Each number is 500 + 50 x the weight over its row's rms, rounded and kept within 0 to 999. Layers, rows and columns count from 0. Numbers have three digits each. The size before them is the row's rms in percent of the matrix's.

# layer 3 attention key, 384x512, rms 0.0333, rows 295-319, columns 0-127
083:442512455492444515518571550466537445429372528534464509501538529488452459530554601527391541454532577583544516521394481410497464450438532517492482612483560514405553427480527481527351513479493477526462553577430463456440507498534560565486597532532459469418458571519553504504460512516473502511521467512503471467504550498472528432453494573531462562611529519516558504490506486577494473540595
084:450519457472384523518559573496504531654552402429555460560396480604374496523536488500432557407529376548453553534441570465531531498482488514510530574540514499512479567499525515465488469459483555465586466457447429453523545434547656470566515430538547431511512500454482512491529533460515476541510497543477416510512518520466484531487451440561471563455480502424345653544566463445465436446512
086:480469604514420452518500531543439562582603466433553464477450462545309499535493514495554552470449507446438419534575558526560530453542445552538515514549449521447414472504572465457458521503502491466534541423559430516494587490488433464459544457463511490480530456543575473462499421522544400499478475624464459534535499532510466518497498505446565444581514551447468465505467501415478473466482
082:442477596494533499534485453479516492526568499456541489474503485620502528514511477511530530514508542464422465487565513471445478476530521507479484440505468391539537518469574421495472484518440498502525405469554469459534547521576460448496516570429442506420498441529431521495526493453600538467454520538485607552480451559470499476437491510489535528433603487435608436514559536444588467449455
073:579548555544536476509413456558478533447574567472431495437466342449442589559581420477500486498479613356465484530551479488453480540495471553499502548561483518398421460491508475427428598482546460425395565500513510452414443607476502558469521529462549443540553477521436513580492506384461538546615488478371446506399481574568511498564566531486488562475452492546497539463447423519448525434628
088:460550519483665485577609510515540433500373528419568450436430489510482477563421511613552527492497430559523497508529518490469557594491521512548579615479432468514600498440506497581438454482520599549558410515445532466480447462497453531521501523512533483570535629486516590419511427438581544453464451516545580551529442573519513552426498468426441460547491495521534474487582483485585529507532
074:380532496509361541463456502393558505469478510500462549545526495529402514510541493533489534478529622567464511477405459584539520489554512593468452450555528445475460474516454513487520552505487440496422561595444479484493507522514512460491516432449483526413476411451598422510431482538455476502480494459452483518479595525500544488519479474575472546427573533573491506472447526500429472513518
083:500515563476399546445399529498499608578571492572502506577469443496413507512465490437536524500451391514457448543545556569526522422480508526494528525568587497487483470496561584464583499461482507444544526509543431550552512485439484422502596407412512568520527470507476517484505499524488408471445475574516542494495467519494512481553499499500509520513453557420523509569421496414392465458387
098:588443536543572475537603510463479537450503431467537426570501524474499480480485447516514459562468529433434541347452506582491568375570478518549561504460464540541494555493443597490465564497626492509485474453485497532506459544550525485546467504479499428508449444456461521596425527415506583553560565443434447578502449526404471501410459580524554516478460442546442516488639542479501469461482
085:568604480387496642408451449564501487500482510445410408476462441493389462563553428571459482493573496397427453530517600504529535573574571515494585486545572472471500448466475576501533554471509425516461522518497478491507419482460485394539568465471558448529464510509476486534460521464555539526413445516474527545514436502446545484485525499476523617428521476540559455500545532420460486548481
080:496478532425506596475484523548470522516555476521533504563456522566448394522549439458458486520517436521448512432483381472514521472470507448469465454602488453615484573543462562414550499475464472433519490428507392454542488487460526411475490479488553408454483501461394455456500566455551436473404471434488515538506529457452513493551515488491479560409462526585472540496463473535532480493389
077:522419469518476444445586471549466523554536442547607580377516609543441451477458503407458521512433475578481507512463476506528462483464421514488467528564470479502392546503596459582429381475507454563510485491501459531491534421462404436479454539517420452364432472491535452453477503595562411528476506500595494541484521491561475467503489494462506392588462527488567480484481509466578542526481
082:642453505498456380460398499540433515491514477610506602460563502498539442493410519433410535527507549540476461538543515468507466440512519501503540445483477587475518535583531502520541530480522388531514553568550468538437427591487438533455546515470448539519391488526453524481551523534430536558492544440439489487477503424523504453558532548449535565485470516379532508460532478432539535463506
089:538498527551426523357422536541426612666614389592564540559514522473493507441505444299512492487432394398414514598533496467483494517440444496480492479545499494493483511499514393464568424485463480496509593400576541625508499458458552487544537413555497593508559507562413484490497589537580436548419528524504477513489493557485512455577540498514588432496483547483494506528506481470503520475475
074:462432521470451594489504561408501501542548490446532552514477467575496525480526484503431576437506568539415505517490523509519517447517502483525446429494482454558467497484481493483559563444473495508521479473516409531458440508567567552534556498399522508544532499525369470513547492563520443517574478430520518554465538507426542527519472460507437530409559469570391543412421488498529517477438
086:493445485475528576470513556457497409446491549495519518570515449476625406572408538599513494482506445514558493446508553549553536433494568492570499513523561437440484486466484571596570559564533493470495502539424579544571470508522458499558486524513536479592555494535533520450459442483510488517431532533440446531546404511507617493479439473455528492571483474611403426502516501516462468464402
086:508520543481462474498487457458562520479547486412640415534442457559448506515500509567593529514499498413508440479566522555565568542572591473499532486538459481502551508537562530535592491560542553353503514521588453544529581441533289448478514465493479490493516460527619505550525391545567455474445476552407510471546463455495503532416507524503500454588599532470554461567518487485448448486362
078:548384494453568395423458560610518570434491388532532513495451551543502537449540525367527513492464457528431485458559425455517532525426486399598518429579427496588461583597391475484560441439445593484553425479592506428449558494475502451457508547512461439605490483532364454480559576496544414479527503509499487492505562430420500562540541523524486445427494540461540510452436463564567469544441
082:530553512538492530529453494510451482472489489491449512515476565436540534561450515563474490498541472470541529464501482520523455431461460449488537509496533566438486524518509554478495481536536410495514490509520573457493461603507540555498461587477492451580411505495541479463437564427451524520512570503509456455431549475528511557512520555486572655446469506424469588514538440461434531407594
080:573406458463531555393455483507549490445423477533454458604543456448641518441516487457450475488522573444426485568389467390502424538469552475479473416454509478494547474523461466494611547532439451512472454498438536538424444567527565589470552545514456527676502536530350423565491554542421514506553521430494502476467582397510504506524469512493485532428536454535508534516494471571521557460518
082:550559450535597572530482347518533438421522563519537458397535452491600502424463487551507381605495447552576528504554512495441418505484411518409490545459602515494451494479527527494471478572491499553468440526502560482545466590527478497512485548514435493404532499487491502553486387464528502548531491511539537537424422484491421470496549418435466558523497400534565611489485499489538522504523
082:555483591447515527434541476591464506539500447462432495559546509453514379552471410394508501516482503587448520522480547556554497411558484542459548454568475537478453535543451514452538597421594448586534615426433482542580398516542553415543502404429528599408469388450553451565415478572463484547461491455506497553501527491458483501559502439475524395531496556416501485482609474452472526434403
084:453399529463445557477531549500514532568510448468517494541422509584385463513549440493426554477505591473456462495395522547556514546488582488462506536539415463622503440436595413519460519472535492560505533498446501541460568489468553556473510489606536506442529496391487435493533641549556506538541532422518534512436443474555594586451412483496505402532566499602388436526493429475493408497502
077:517464506456552506487594557611481522526427438391464471552499594380535489576444505428544563460477428539439454521482461444585439483438459437547534436499472428494479476492396496501503557417548583513545503417418546493477485501512524520462456492502503579578529610517494476490428462629550438532530534535484463499562572480426505506548514398452530485552345564528463434527552462518506600419401
087:571438536506557567577523480550477402410489562450494482479568512402602478517434515458485506527499470481489488465417442481498472370504512515487454505484455491515411500479473537513456557536514507586517516408451512576487498538614497547400441583449456534490477446450385491523474465498457486520540606460481451564473558413529570436544529510466439474499461477541543466485487511505516485496560
# layer 3 attention query, 384x512, rms 0.0326, rows 296-319, columns 0-127
082:471550516549487532562441609455496559465487462534400548452559469458442483364537409482569538375474520569459465481550405508446434521450586431463509483478546544463471550454459524489483561534551431468516464534479465459507477525543467365518458584450476502531529543526510443477537452562478471536480455478559531520533454472472573482486488531538416587437493547535484509440469449495462485571481
077:326503416435499587602412597515490556458542380499546504390383561480407517485606514412588494396467416543472527499478495419519521540540554535445521471522434507472559582498532510588476553532524508506501432607468512434558523410539528438492465589536512475498503430574456451435566501397498597513525350459621555514528497509453537563490483462487528668460533547566440569483511460504495543472451
073:453538508571495532528490514326540470583522639518558556517434559409492539514506428520519564518585518478516469483537594531547514469439459502421545564446563541445523483485528408534499459506478502518530471496454590552484495493577479630498399483529472444523500524534583459419478565409463468458595444462508447537483481517488490479550557489438531466476483576545495439519473462395479463517530
063:579495530520514632534525539470525466468490454499544534435492535547479495481564472506495521446450443525522556386443390529501550457527482523572516459568417477509560575541523550541546472506559507558490492563505528393545505476407537414512594458533405523506487425557458457472493502583518512527444383440625465537490426496431515529514422421533550512482448524664501498531502529544501547567458
083:394508385524526411529509456523512547493570542557502464448422444452439503454579463468536471684578563414463518479504463455475493432510471466489472498458467472447510531580538449425424560542447511520571432568530513517475541480547431453474489476468550443526507498559528547526484506454442406394454531539451517512447484516398463538485505505546424483423501529346459554518513483483474512437580
071:560538469482508622598482529471444531517491448548541539356460543485472555499548547499534471348440402489414474534441468514536503443486493499434525476572454476447540427465547580557547525486548490454486550476518450469411466427449517411505545477512389507456514558370547469501602623543544495521455495526526448483550460463607585520484491521472564548539478481579389472496468585494481484522509
075:437430451439466499501475614536452536557542469456559538418443532615390440490442497506450504341440529509461461557477487482510387497528567556451530419534489482518449652525473542553441434481539534462523465565503548474511491431460582525530469635496525509505545558516453407462602448487515566557469419483569462491590468520494552474472498481434439661539463468500458508376462468509482541521486
082:571546537607537469503494497445510513527498526557384524496521493406459479463505440598547546635504552488504464479525498500470436543446450421521513582366448541473497475548534420497511430484455480530489524548506437499527439616537473532466433519471413479543453449526534456462435474454450413424507495448402456503514507475463481518494494492481493511458499529515594459563384625469497529444571
074:403418347587518448356494603454556590496582441479547476413462508501484523537403494516556483503486504509523514529502424476534422457485524514487597511480467490491599503479487516560439432486478484460558433536519532452429551554457546537513518554490466543500472416585432473521607499510507495516472520487537450422529543466484623518551487507454486490515440541460492572473446556558433528558483
071:430521541389379448430460580457474524578560533570519525520480546629510537554417527395478522386508466429463467542556493537539479479555523578493600432466598539517445412418516493504501483498515490503520529475455573537492497491543510571508468535447371445478500543452505511513590538556523491513543446527576546458503528457560559467513518506486534475526542429485433583449404449494457481526457
070:347525510417454590534456531583451530543526517554588504455432545557523573549515545327500496463555499405514466566491478455516501522561454561439414484567537495509448553478431484394488578483503592519516442553478529468503522423537547569571445482526580500465546516475501533493528494450420566468510476533583579493453477497564414493492483533422468496553561484452529576427544447516492466435444
072:555511530464493423456487516530441461525563492499572484557442564455497510539515441481553432498387558489495522478400519537467459554501539519530411432491451364538538478462465567496581426395515524566414541585476447502542453484441530534554450532486445552457481561536478456453484556458593584571492485508511526496539640512532497501516528540498481467617530463613503604477478483470398487476512
080:462437482413526471498626578603453545489532371392382519456482477530461559450450540384494603396439523553481471496513443488474448559516502507527537590601469467493446596470480487452504390445504494505479466593444440528475549491500617558572439509493527533508525372554464508466521434505483564594576451386596502453492520452523484506477463535453449509523435513445558534484559451547478564497464
069:481570462536497508503447541529504573515450423549499584573508524471538496384510627506476484416406422545440506500425503458455480513477439462447529493493535478424617370438519472571583447578442415496494549463449502493535503542567445459515467501535460508427436544468531502414515551495556504438574485428521514476449549560501616532450477536562554533510436555537508528510435544470519444550523
071:433449525439370348545600491600474529489542401499453464548449491577464498529481525501447478498482446540515498539489470597546470558545543517466553447439485495541523421514565494548457517526495565497508551513539358486494513493478479611494577588513505458494520499444463527490471526513468462507576434541519468424554501501390506533502592520504433497564458547467512515412482507507489574477510
072:500565496532492541441456488366542468393489524455492508559483535573490411480488467658507473512603460515559538460555601467490497485494534503471530579433525418448626440524555408581448542492435454493482538386454543531538484468510496544429477499561597499421498516519465482455482546468478494424496547510481415470618503513491478457534605449480613521453651512470510429531597513429521487471566
077:429546481487530566433455568599489535567522441439539502552481494535528528536627466306515586496483532454509524453493524505513510493504532533512516543502464541403474527404516465463489573517459456524536520565470563568547527503644477622484454482412460468523497556562493564510633576402531459512515381483541625417487494577579427510426491493488486548483551437487467572517401503456474477491392
073:631485607470469548547485500446517413574505552509480450596552470429395510490573351500536590433410523590432499527526467548514497544419539457622481569525416479491403535405515586457468446428536565525518517478443533434489450522502494479514447419455418492561538599558497434439508416552534489582456448564540411471583490527513534489473510449542418567528466473581488428536441521478481564512551
072:602490482583511511386545525545520493467397509499514525655588525513561503446470553523418482397429463489501487515497476584455465531437497514593434643532530444481503481361471469518578461525552455506491596426494512476492473510486460508565501398537530574469498549484534545492461447539644506548566589458497514435450536564531483503448527475598506381561451437543570483520562515516479452518471
081:561449487568522447506647467400448474516433601432458519422584390451523487522474403588423556524589599445507476549576565531516462472453491476487564513445547544516481620519476465459515448538558537484478446517511615538464505557568526597517522508497484452496463448520530523536432454471456529428525579458404456582536458466495515517567455497499430462518489539481599438540568538568529506577560
075:506449510456471571526453540528465581479549484608480520441426631623372548513401539472528522469402448507478446484485481476526483525486504575571535496556521426527464466489535535507583457498503461476511393606540429491457486474422497583549432527523463529449510488437491515447571569564514518491490445504533432496514541477539564477471447536437481563555526490578490490464383487527455469452471
081:401550515502506448513437621472506622393554400571446634625514513517527478435518564446412432497520435460536468498513443463549434528526470491441469528517667503457570482448435451508580523594476499461504490494484439511430429464458462522512446500583481527486503542475491543445470491473475486526551477448646572410434459484459566458464471471517531486552446502513509502456507477412544555447420
071:404487458365402570523419516657411528470543443603477436552345516609451407450506644378497517454396425594477533504457466439468505581541486583600518586557446438503448472444578487538548479586468399486540408548498436514512537481562437511566438436489575464404529536499524506572559516563509527538486432548594550434477482617473514517460452526605438553460508429478421528493438471530506446432458
078:486447537498423426517421478502489524546486587668495541566466557484477497570502595466496493484450443462472466571484498481485504559537392598541505515451464504477509417476570444483535417466495481471486550472494423490464407510488449501485460448513488485476509509466529495532388523526580520470554419505555546543519511487509456470524478460455554491578480491552494528473524546485570553441517
# layer 3 attention value, 384x512, rms 0.0314, rows 256-285, columns 0-127
093:499495523484524520611426553537464576444541469516463430490509488455430531539518507502461452485470411527491389467483543456518527472379544542516505488437508515489491562554596462452547494497476482508485426532466494453507436511438455537568558500474504509527567458546467437492628479505425474480531508491490538482457477518552472479432395515455456582413456499455471562483357524506477349550586
095:521608503503505520420447453555499537500521550509480463531474483471537427538429512466507474471458543446560416552518502533531391530577516518452517543536474531500508487496398368581510442515472556567494553493458596481459552494509495480451527494549507509452549608435569458466518492556630485522534554506556460578567411471463465557514551416540501488641545548554593482432566546393558615521392
112:502440467636495497588583484459516515410456525516501639524543510546505490497600518429523504555502517566481508519450474484588476491422553500554530441489457468462508448459483459500483563468511457571449507491517530420618556521519509516530538402483523494490488540499433416415481465522469481556508547471475454496497553454440570461482475490511519424487464517549434426474582495425542462446464
104:531497519452480488517560504579496431606461519493494588475537538475531442563460459518429526496572574574522570476615541552519542571555472461397529496595570527468504483382497495479503506524572460468532462564540453520484452549485476556506428556546511541467513486491524598528566555477507466502505467453441477470434531427572484474480493576488494441474550505520467526520468445506547527554511
094:506560415416472468490536512450434510540472537530520530520479442492541473453506506457415465490548464499536431496504550534532519597410490424415464499444485525460481419478507588484424407534462472517482520527627538575501512499484445476384534485510469421511525581620552477435509518436412492443487453609589576488485559552506547556517493410592471473638526532527525505481522482573509553619451
092:474468526534454597503414563493551564451495499557430444517510500544469523457469394483514444459450409547560423528549412571418432483451465514476469513538504573425508577608524625534495564510451474417487475549397436516535501499508439562579560597423581461580475514483452482382438521465433509511441426492483523502489477516484526466439468474503559501532580470548562448583392530547428488537409
087:474519582497478524360512474515524517525508493449499485481422589532510514438486551505600477497521533583573527463568481523530412534528515520435449463549544439561546503481446475483518562511405514465559547491419475520547572500523497517547506503520517485490441492447455474499470515548616559518476545465523430486577393461445504502477478515561526546402599461457550506484518530534552518607504
085:510522481541584520474424589472486606419537453519344566503486380473478508458491462474553404520406453513563362528499495552448471380371511463469566509515401449504452599531537487558525434520511455533482458578414555463505501478496454515572510520462562519593464559435534520389528427567472522444547466531522475444466382585494489477457400530463438608578496541504500500380385569523422485499416
102:541495454491495517508577370533554435474484558459480422611548540506494477503548476471583582446553491480569564454496405438505483535576513507543545423431480555488556574551511546463544507545513549431434484492505430486493489482444518480517528436545547520523507512560499498558476427511527429526415519498468381517488427525466487512445508444522515504438414483468512404507496549486520421476663
110:437501481459549488542481432522512483527520529411596463478487431553510497434528409484529567451420577470430433447509401452504476536489554471486472409524523524467485505509442503453440494524517505462467509481573580547496552468513472464504475521551501461522552448450519446563532496468463522419442450458498494502490445566504489487435560415632490474448466430467551520483561522610500525593498
106:541473399503538477422565518416505429392446516523504481452548508546554479538485596531479447556583419472486554534497585340564611517484457431533451452422515506503507488522445523454524436474465468480429469501596475413465450433526512442425566476525426436498531463600423470580584494557440564544516530519523479536531595494519410559558466521500472557515468479448463604510503503518512370572511
097:529585486439488582543432408520501480458499612550553468384416576540498452512430471563465502562574449541485495489557410559466492567594464529395476445506585424500500461482464485465551438521370538594502546465428525455476537597491486562440522548518440426515431437462499444545520447492602437521475528528438484463544557444424528490540519497559441461466517542457589528476424489645495518504476
101:490440378532480489535596475499483561549451444423472497578520472549471486457584559477515469510494585578576505419489432556553578458577449533514591548529474585511523534450488516455497595516618451489499440477579511494519534519496429529525491481564486568507510501505564534566465527513535410542568484503433469510457509521558443410501519530369639567556467418507489463480429535519562484413470
106:493514496415561508578492515607472492574482503446520394469506498511498592541611501509474566442531604479495422452492556415485501511467475473453482531492535476509485522501556421536491536482533432488499518410592465556553536497585566461435391520535497505483453439511504420575522514500483485442478485495461571551514528521569474538495501470531506477438521508477473538504412583484448615611536
098:488460567535553447480577462509551533502552428445458494499550504532452460539521491471505593484423526587509566467528479474502529430579538491511550449494510592440486481469478439496512467483525435456510490460524484466506505539539424537556417484518527529538504481566485504462564492508514472559562414462498609524474504523503533445390515583435544513471381435452451486446447463506470465375527
098:503493571569455507446454549445508517421564457496469461377521493468505536516499572512485517484428448497582501529524421471347528627590474565560488515536461536443518480525472458460529466442476521477458527491483367518550471495614521442511487441530544510465528505463577486616468474478493501485515538482444544556501531509474466477445515552434411439406481452512499440485455498389407532467480
118:476448505504562488437505490455543598473530476477417564523526556541516547486576532436486537532423522589501366472433454450514472384446530450475561464596573519601514452491446475449520508502491526448502475503494527501409519560560551572513536388555540456517492530529477370460518513521494438522564557418499422438546496460542547520457410535577561488452564480448482448422461555430514572469424
097:510390418481521451539600597494569610462428425576503515483471510593511505468539562515530493407469490489524447549453558474473494544415543514485479535593488547518569509575469527452524538520489554403368387522468430493525557515494559467488446486570612464503566466541461407496493443444446527440429519479509448517539529529522585489390523486557578462526540544505543528532592470431521539573537
107:508505504527457506425516542547549490676515488466448654577465560439516582516430476525488492443523533419417558547451570568411485490464566499489519511576548495485472474465493516448474578475558468472487537512493495539436538492551533554575407516427460534450485635484471613495511484451473477487417506545539484463467556457605600530537439543527527545433589535538510556450570520538414582634439
115:482511609461514467486538558555511436522547476430549553525538468515515534496543545409466603501519582443482490532546543408528436532463602486504419444447487450540498503496563391487501408490440417494539493487485482566660489432553503515540526463470510552472500564495453463432599508550558538507511538419487610484436479593449482490495471466540430384433461506510515499477527518476567528477471
103:438554552484469527430437528522471539458542595472544425457405538497446517588545515476505483464519397476597455631550432488498510506514488617458550577560595532542450496457512462497486558496424552524510563438563470466443473491563483485424477421567507513473523492436546466599388506486492412536453517545491421537584553382598471528601579453570505448591558587482496395475524500425419527550461
100:512565499428539559387519461516476487443503534460495451498479426516476455557458526559478503467585418469529576538522579456548527550544506512483508467457542494416529438562427452505481402514461448489483563498435523477480501459522484431391481529446515403508599543531494477585530435490587567490529536529526497559547551528412554557506470509523358624524519532426557509516410498489422480609523
101:500537417494488503467518498509511498584462488473542398500490483494558470534445477492557530470497551514456547563513561534508490545593504581440527561556499566495477447526409453575492550487529540494440490445579538478485495533483530502455453501623512545553549550475580546607449456513583489550494440536552488573559491454596512529524608430478545463733568466528542502484563475465498489469541
096:473556461508505544421519512513476526556437492442495457549539522536550524411518535487581441460475504566503395501568622489503418576435522480454398477466467550525484552578507520526493603458422523410485542551550464498494505501507504488540491540501458494457574439539420478480443604404530523566507499463595483478492476547487540561530480431579610365563541413551430460555603422418593526589422
097:468548458501485538476515562449453570554567437509449553484510502451495474395489501439540424553435521621494430562588538543519528528443496389399505523522411504500521447458507569485463602486563485522591478590447474485551515493512465506609451581571553517544510550571512483415476588446457468466508424528515612429441477519535550411464451478516578415534515429581550456456466489599580546424442
111:495444464525587504447458532483473589450537457464585450462502548505415527485646472467542539529453617486417375557435450439442596475427491517509462474473491532594477512532558431463579509502477588543554497424559556427531535528541554468581545394582488518480513483520506376519504566552534451497454624582588466514511492477458447485533570483555519462420492504500481480431475575422480406581422
098:539468502398535505473596526376440491522496501551535509489557560464459472461581537581471459526492416530492520559531518514445552595455477408514488495505526605475502472400481612481544600494483482477472482542554416564486468476490475430554492395516549445536493508583535512430378582462385413448545425557520540449511607457490464472457490570537595568490564456497518425534479392553519455511502
101:501383474475429574500503437510519449518470543539616524514589522556548502547461488471445570464499456465507489555548472493452495520482561550527486475492544472475570451631492554512492451457531412485510396534455453584495556463533534596497506471453444452491502587506518357364499577446465486547518545453520483563467580576458494507527520494515496450484525473493563490551595557545547535518485
095:372431656584539530543442578412500528510527511489545606472558496583509533531539413423535471582479587500394506501458478530524557478566517542424494440506493525533479578431494400467465539494472497429427502469562476489523501504554497469520395541470492530458423391478580412555467429532589508509463476514544482469479407393465510504437451519519464417476492412520479512369587501450438465480478
110:514457520515505445471500529436498533392469532545529599416525411525488439481450522467485476503461432483558462472471505518560585463424535444519612481487512451539454486463549540444450448508562484420428442509573615478578479569526447418452462449474520463484599495546561486510501411443422495502431443554516542440478451406455591508483511531537470499565426504468510560427470473402451519471503
# layer 3 attention output (transposed), 384x512, rms 0.0328, rows 256-285, columns 0-127
096:449410487536516489511501516394539505571488522497531556431537530536522442524430497522524468511602446555493422479558505444445564527543505553497455422539548533455549444516471590460622507491473554543493596374460434446415472518520552499438559473511494575390560473473589511523453482522548439549513469481477525596517446547544545585713456549573458465584509449499473423461577445434590542520531
094:476512509548492526538545511551499508509517510446471459527486486454485543493495562464495534498435588529388497508435602472596474455524463459473518494477479572474450541488491446476436493416460509443562490647483496504521455455592532483533381448409538450517475574512517491497524608512481530453451573501455552481514536497507541549368461493520574583460400567420526522525407569471494490432473
112:587411510554597482556497612435491552426453542502572529422566491548549418571575589517455493513505563497642510441371422512546516394447577534578520516469535474494378525435507505463565554461598498530392452605578471474507464485517488505649547524537501454538509543504534561513476589489453523491455514508467526568503525505520481467356492500450501481544502545469569499479405497493518461512465
100:524521552467494477574478537528446468519568581574521513560444591462525504541516395453459525526544495563545471558534559592504451559508529500489562566506572543483475557457537471558489520536448494651521515449519483493519528459438564563463499541480452451605428496542479504593527530503558520482522438529574495491574477465516456464563513488390585518533518461542506587515547460483487528603418
081:531434541531507458547446620345477584514406447513449541533510476463433480395571443476555453425421514534503512495504606499516478505445463465496549583477499552486472447504501479480529462462517436548495445472534488535570414593574481565463466477449453411573453438555497497519433498527480450467542446453495493492506565472502492516290474485461509484438479547603456505528443511485414495510466
078:515528459469541470578528394595591417523561555479497427454558501532582462581462560522489487451554479490492518499465520526384595565557580576434446438566496508479582445472470636450537447481469519457533564471547452428421539541436504400466494451549478577498589515468497520513570483551561500552426586518403561589466489505441513441564508537498392455534446455451574464499559490471545486560465
087:564580485431502477483598457633452450500547496459469442447475429507473497508479535543446526553535510556492432497563491515519544454464506510419500467459508507500523563532444513356420470401515491441563491465393522504477481457419477480582522432537543575555491471461517460390558468522467526485467591580486529531427467440500531443482428573532426502548439503458535497500489527598573558491472
081:540475457443556558546552420517641468549460534506501446499486514498579541558455518579457493469567532491456481546485478443384576461538533490566494481543544466499511424535458535467558388438587528507507529433468481419361546426479504431440492512559477546396516487434545570540535451498495482561448600489406535548439523451447535494662452534568402469583471479443605412500577460448541521460502
100:485395534505490522489535426507487485564480547449508546561480471478485471500462551522521444554482444433527500465477540505553512421545471569552410521534477413461501614463470580449408513466542563509483528468562480475477590399507567390558555425555553482563533533523474508466525409546601563495496454556401417417556452538561529536540533490472508562559445544452527541446543539448389563489514
102:381463436543513522432439439582531545506487556436479450458443529511574552564402495488552499511453456495492454498513470484512481474429473475502481508463515440441553559520387533476424546449512485466570421494509517586652491407525451463545555554504481505484574521425428431377504446581513539506543513537496444451401456497525555506659554424629381435505538501486482484450475634581426556482509
099:568510576442484535427461588382395516497506516529564517478572502496446468498498519476439464543653504452556551510506490421533521512489387473521460517541542447601462506447511451446567478528532517486434481482521530517452510527594544569430532490509507542561396467499434421540434511462461509500479425445555467463501503442482465581567588413520501455477491501521449437490544464531511485533527
097:462539578482456432487529599503386528499617547465542550444427513429448555486578536485453575561527494624433483423541518577593452510424549491447532489438639537461557508430586481454544501479464476504560563542502506624507438564451488522540444440531534548548520488521527414491533555487525455507499508488479540406505495462518499461441546508502596463526415546463535443565489477494507504513448
100:510488438532557487488518503433575480507402544490558529539500508581465534461548461497483475528557465448516510494497556539537570432535401470566534455553485504425430662549556446493472576465482564567427437416513541458494481372463509468485544549427443464442482499476493527485467507433536557460520484549486431506460487474481460417561533412452521482515476459553503494520491358579428523551477
097:499466509498483493472493512554456501491425528457538522549473538439529515542472414509532512489482519535541506475593566479475527478550507506532513498453487582434511474589466474563430502442456468492498483453578440541577538465559473539503530509488484453385473411515554422555443556481574450453575427513602366487513469465586484488652564487561511496405538521547412558485394580454420513489502
101:479520501527503557436438425557534506499525583450501527514526550544484519610409474466510554569489497528549472541524516494531481390553481560513539494537473430390447522504443520530566537497498548641505465467580513445457525476514525491567611503451426515440531471452459525513494474462573504547385498528464530516520465513577461458684594527456468503527500464460545567452539536494491439544466
098:531464507468504419459472429515536465493532434493559476483478479479478494523464532471502489444413469528449482530463531527553623474572472486528492542509458436434486427485493455506428486471529454488526477559451477417487518442432566430527543360490469545546550578477485544505563472505539602522509466556479491520499409455569486425449513496554393413468493481488438496478442543523534547501470
114:593513503511536633435447502492522508515480424495508464436522485560549432534402463553486533502469583498557482407460473373461526416530589576638514461539576487477539493482468515519527448489562461532405497516498530512393462431517463486488479493432514484433497438453451422615527540458509526496445523547577528504376556451530499501538508493507435488540513508438537460446564457505557492457503
095:546388479533577516546442601433448536505380510517486481391562552547556493554450581458576412468378479492546496395463449544457567443476554554487519525484522564502604409425472587507474415507529529457406432488571408542454488554476527442574464467566450486465502474486550542486450509491441504519482546473485435497522465468577488509374531532580405477467548516487538505510499561524464552550545
109:536619398429428538395581468602514527552593407472485509558485545490536484453517484484561519450463526540508518513510479564382467484443505546472540529377496555499532439496478471508519476537469462548546546490491383555463561599507393546447412570497477550512573514580457491475483496424479473523533537478513500483558500480561472569508510579485573473455446440473543646509569498466481616480466
113:491496483530410566466467538554462540511573437561452492591486490443449464527452452474545540511503624552560499590500457512506448437500534519559442590479501508452460430539440451571445499407541465474515421547513524482557517496559495563514585508490577517528486458504502484519540537552515465522450415507475474474535475502443564537462452571442438556519539517440458601479361634464538538433514
100:514576572558471479558503523571509485498584520522519453477461535401460531509558491457510529579467496493414570466409486466542566474478532552511419481447531602528533584496526454463405572494407450525487565583506506547573447479580503529574432432464449452519482484470534419498493627441517467495562522487530429531447477412537461523380502397515535498357502503472395448496457433510441487449557
093:527518546477480457464582519443453549519499464493536515522515444393403537443524543479531451509489398577452492547536624475480477424456493461442583485479479493560468469498460456468520476532552454517543497514454437516528526465552600518569508497512473544520494498601481474484572469515488458497549495490441540456560509494507507584378529597509546558495350566515528548543504521497377490517488
099:492570507546542509467486455541477464498531587414480415476472480513491572552518505482478549538480541428427549439450592554558532464503465504449487420514457497524458569482524482470405540445475552473439412585547503525509437485527538487537482506492465429525494616487505474463443589441508540416505549522499413513468466490553444520476541388491540529431443444464499551519444544556398480543548
094:532488483547522559548528450530492432554452502385448424501536469524464414486512513577487506504526520478500440568541545415580513561506457561396372412513421598539441529569407525423478522437414495424448509553544541443501540639482447502513439463472549473596508496542516471523512532488523490504465555560542559469435512518434482510494461500520478515496458475455464527458471508468451537564481
100:544536485470497515521458504440548493533538501518418468501528455544480490481500418514468502487555503472567429533531444549494482520485509433462507436525520505450453517581432555483509530464486530524488470462563510414524457497452445510508544505464455445539504469473559550481563472484508501512458459476570553537428599480458479386605449533429452521580558510517518451531502480536529443511495
109:467468484541529569491503534536596496528474540507489542420527524567560532512476516588467519562589553505499481541534409458618437452461471495543410464434550464413523528539488552459480560531431502446539581531500548458496427468539550492497541549469539467485623483470521453443474551512479504470485493527533466473419488519524522451709487489615536483512586535497459442509475473485475452434567
094:537490524484495460487391539333466517500506527544499529552513526567441493467578451503482451451559448487581480529541437510493519574439517472514543552512556509446590484493467559512615456531475519557457523462477472493422455561503539511451461454433355468547460420469465556507514418510473541513587480431523487548532442433545422433500511498462448446558548468610484453511543441519524464528473
102:478510556555517567496494519498487496417557469521494493523631561521549403538475549438591472455492473548562580434428482601496484566525481504517548618561538483502547469480557548556552526549522488496507525599529415487580541507543481580505512467503545508527550523536468436482505533517492445481517473459468454494515533541445525559454545481480524511394566449458542484483411539458600541514544
090:479503453533578517487487450518510533477535525531510452445507467525503547521492423547526586518598556418496494455428403558541548478497505546530420474425526495474462495458425485452502623452595532518483483559539581509529499498430533425515576540557560541509577555495502562565470501447521512510460550648470550572441469478491538542634535454521424416569548482524508581323508475563544473504456
109:482427485537521441527455556434540516425455530569480516446522473494488610479484556476536456485489418460541480478403466505516493439416453454552589474473473491515517466479475475451503559554527471540468507448560606515606439520526456450551588587522484476479547442465510547519520418437395518528506430428495556481483530447546471432365528456500465506493503540579466482538566452483498518455500